{"num_hidden_layers": 16, "num_key_value_heads": 1, "hidden_act": "swiglu", "bias": "qkv", "tie_word_embeddings": true, "init_std_qkv": 0.0324, "init_std_up": 0.0324, "schedule": "wsd", "decay_fraction": 0.812, "decay_shape": "linear", "max_seq_len": 1024, "doc_mask": false, "train_tokens": 439800000, "max_steps": 3356}
Each number is 128 + 24 x the weight over its row's rms, rounded and kept within 0 to 255. Layers, rows and columns count from 0. Numbers have three digits each. The size before them is the row's rms in percent of the matrix's.

# layer 6 MLP down (transposed), 512x192, rms 0.0719, rows 283-297, columns 128-191
105:119162126114104123139161128114126183075130158106131118115139138180110176108151141110153117100138189097159145086124141120141149184115130139148105121134119107113163108125129104117135106125137146
104:103144125120112135096134097088133169130136116139131108138117095119143168150119152160168109122163138126144091103118132114096115141110121105132154215126109140131136163104156127148085115154153142
100:141124127105153120129169121116183123114122173090139089108168127160143123080132145132152087142130122103123163142131187131122113100145106102152120139144135170118142172126161118137110134132124139
107:135089125146175050159166124121124134123133139131138120117137115118141103140110150108120120122135141171163114151131139154110126131126137091139121163091108112083138094154127163118125152129174112
099:111147117105118134167116101135138117103156125195177160149136166117122161105117103172143101096142120154115126121115112084097155140102070137097114127157076129111134149128166137095130087151140142
114:130147119101106137128122173147123110147140117130112094183107125132131116120126147126173133142102131135157129137087085114094145117130072110101108114139111144154106100135125142145135158140134160
100:174137150165145138130174146139110145127093149080140140139127162139113163153137174098135154140126120093140134169123083084134109129153138131141105153154144110150089087110132099078129105136155145
086:103137141113110145123086127091131133083146120096086113152152141140126133135087140153119087193116118198123120133153125107144147148112120098111147149138143118159081116119130119165137137116121159
094:163100096148129146089123121137147168159130139118172130112119119173149113090146112129101128123185135103122112088143110156129110147126140126152134110203146095133086074112141106129113179128138149
103:146098133121107125106136111107132108168158105160169122128128121173169097184098128139088144136141104075118150166102124116151158094176084126119132109136131128113095118161135104083130157144105141
091:122143150116116149130084131140099106170125136138151125171122140133108145093112128103123129124119121100140123138135119138137136136124255143117137132135129127132146089127113130135130105148112117
100:148129140151106109116129118134131126113149152145149103085111153116111139129135101156086073077162109112164146158136109119138139122106206095088155091111136144120108134094111116094110108160094121
102:111124130157124130130161119131089107107118141128131138121118102148127141107153125138085111138139089129116128101117156139129100088101061141112122094068159101103165130142128117133149152164118136
105:157143113106136163116115120116124129124157056130135152147142143109136085112115129116098119144106106127159080095152132084150095108155140122134152175160143092132087102116095087122113087145111143
098:115117110112160160155116145156174121118127103127178092108147111117130095137168152121150104125121140116144136150091147128121161141136159129121136165098123125139119119126138156126182173120131088
# layer 6 MLP gate, 512x192, rms 0.083, rows 284-297, columns 128-191
118:113124143128181094157165188142154098109110114155127169118125116128160170085114139130130087121119107104134154174123116124131147159155145136109108105152122080147156089127127108117129137141128134
105:164125108122136111131099131082076083184129135134142098129134120161113127099139135123158164130117118124113127120076117125162132139146131152131145130123121117137099132087085141142158122131115155
106:103147113123115110130190146144094162118176151094136091131119134157150086127086133141086134174114176127100147124136136126118131123123127106115161138164116154168137107144136130176106147100061135
095:139101144088112066106114161119129124104152099115168103142116103111116112118127130104148120088140120105145137120116118095136116108140153079145174136123111106155078137120127134157146129129095068
116:101130147081125130170124104143141080111106173137127128129103151130142147131172129138132122162133130101127167131150138135120160107125138146119128112129091101161179157119129148092130112164135148
108:108153126135144108152116087107142101139141130122142130142155113125113119143119130146121120164187131131124137115153174090167127125097143147105143129122136090105121089089155149082121145119143121
089:132101114156136162086166092149097105093147148134117104142127133118142145101090152155094140139160073114099115160096078124119157120163111125075095093106110130154115101149109112128111155080155155
095:120095175126128105142106149127138110189141119086169115136137140144147128114143089115108124134173122122083149131184119095114147121138130095080102142119139130118151135138109117141134089121113115
103:148132144104116135117160145098129159136112172128123105092098094179068158135126142127162113099143124185108129104090149162129138193113147133151150167161127130137107102105096141123116106118108113
087:118115118160118080129134157151147066156122094131156110106123083123109137111111176154122125161153144135132149155144113124162184142171132137121104145123136133162101153134103122173140151118090107
097:161129113135116118140159150143163122118098119138164068125104164084198140111111161109085144135126109186140145147107129105128137157152127130129151142142096113106126153150102127122150122138124142
097:146121133065137098182116127157153141109113114162133150123141125134096110125163135138132129095138132152131155138118160082145119137090159130161153125141122136122168104142150166134118098086157140
102:130064083093117120145145126107103131100181107118145163097163135138128154136153115133176127147128127123089147122128134097165102126121146126111090123086157116133143140114099143151135151129147113
095:148138136138121135105102146146138124083121120114155154115099093085155147122125187118117078121115137147103121151159121122158181115137144113139135167139119161145125130119113107093146160102104104
# layer 6 MLP up, 512x192, rms 0.0769, rows 284-297, columns 128-191
098:120134122116133128127132089113139143156181131135138136132125123129114161109145150135151166178154119123151097130134131122071132145118135100124132186132139100126109132142129149141080130128121140
098:151124097112179133151125129162138113116141121104096105109105125115144151117124139131144099095132156158112120150121156160111132134099129114123152112129148127124147164100101097098110101107163098
104:130116144127139125161139066129148173104140089106113103088152106146139110124094133129161130096132161104167122152142136141156129144130130124146090134120094116104170078126097171097162147123119107
103:131123118120094165178127133105138174156082095112114153113123126054081114125154138120136098100153119127121103143153140123173126124141092143124148140088134107141166143135116172113148099119118096
106:151130139135140142128151126112111108143091121135151109110132125166107124134162124096124125104104109136117128137104104192117169134144113101124140084131142166143150103160085116144130119111115116
098:159148081143150130096177119119140098167185123121118154163090171128149151127146109163130132145119198164111112130130137116072109132119132105087140133109131146100121145133065115123110112157103131
092:128125147123140168118141098171108163133095157147145140125154122125121105179127112137092104084114098153155112112102116126113141162121131097141131118100142122146143123123130137135164096117129137
099:146121106083098134107131129121113182146109123119129102130126182139141149101119161157142126126107122126133141146115150110125136168116117115099186160168147111144104137108118200135117128147120116
103:147164149119128122107111154130134097106119140149106129164098113121095170172124086124080111109105142126108135138133127136130155122133113074127139132131123120146090151132095080129158108093134089
106:103135146110142158114124096121135180117143135127082128175109189133115142124122116110134134105120127117150116139128141099141119149115153158155156117143130081111179096132127155105134130122130148
104:113145178095142173130107126137120155178131111142101130158087093126150170131129089094145097090137122066138098139151117116138144106108139119141153125102143115119154127114096146107133116116177101
098:136112136115117121123126141134102100112137122128100107143117157108124139109137117114094117133103111154126141149111100104148105115121116127093110170133174065119139125095171102120177133099154156
099:165131140121100125125164095099103120117150142159096176115096125153097134136126140162107133130138130125171113116116107066186129132090115127098122089129111117120101145117162113084106135158106141
095:112128158117110141096122098113152143143093133142167139110114136132114131104096106092113099144163114142147115129131151159112121136134146108123123157189099152151137117126150084154124155201166171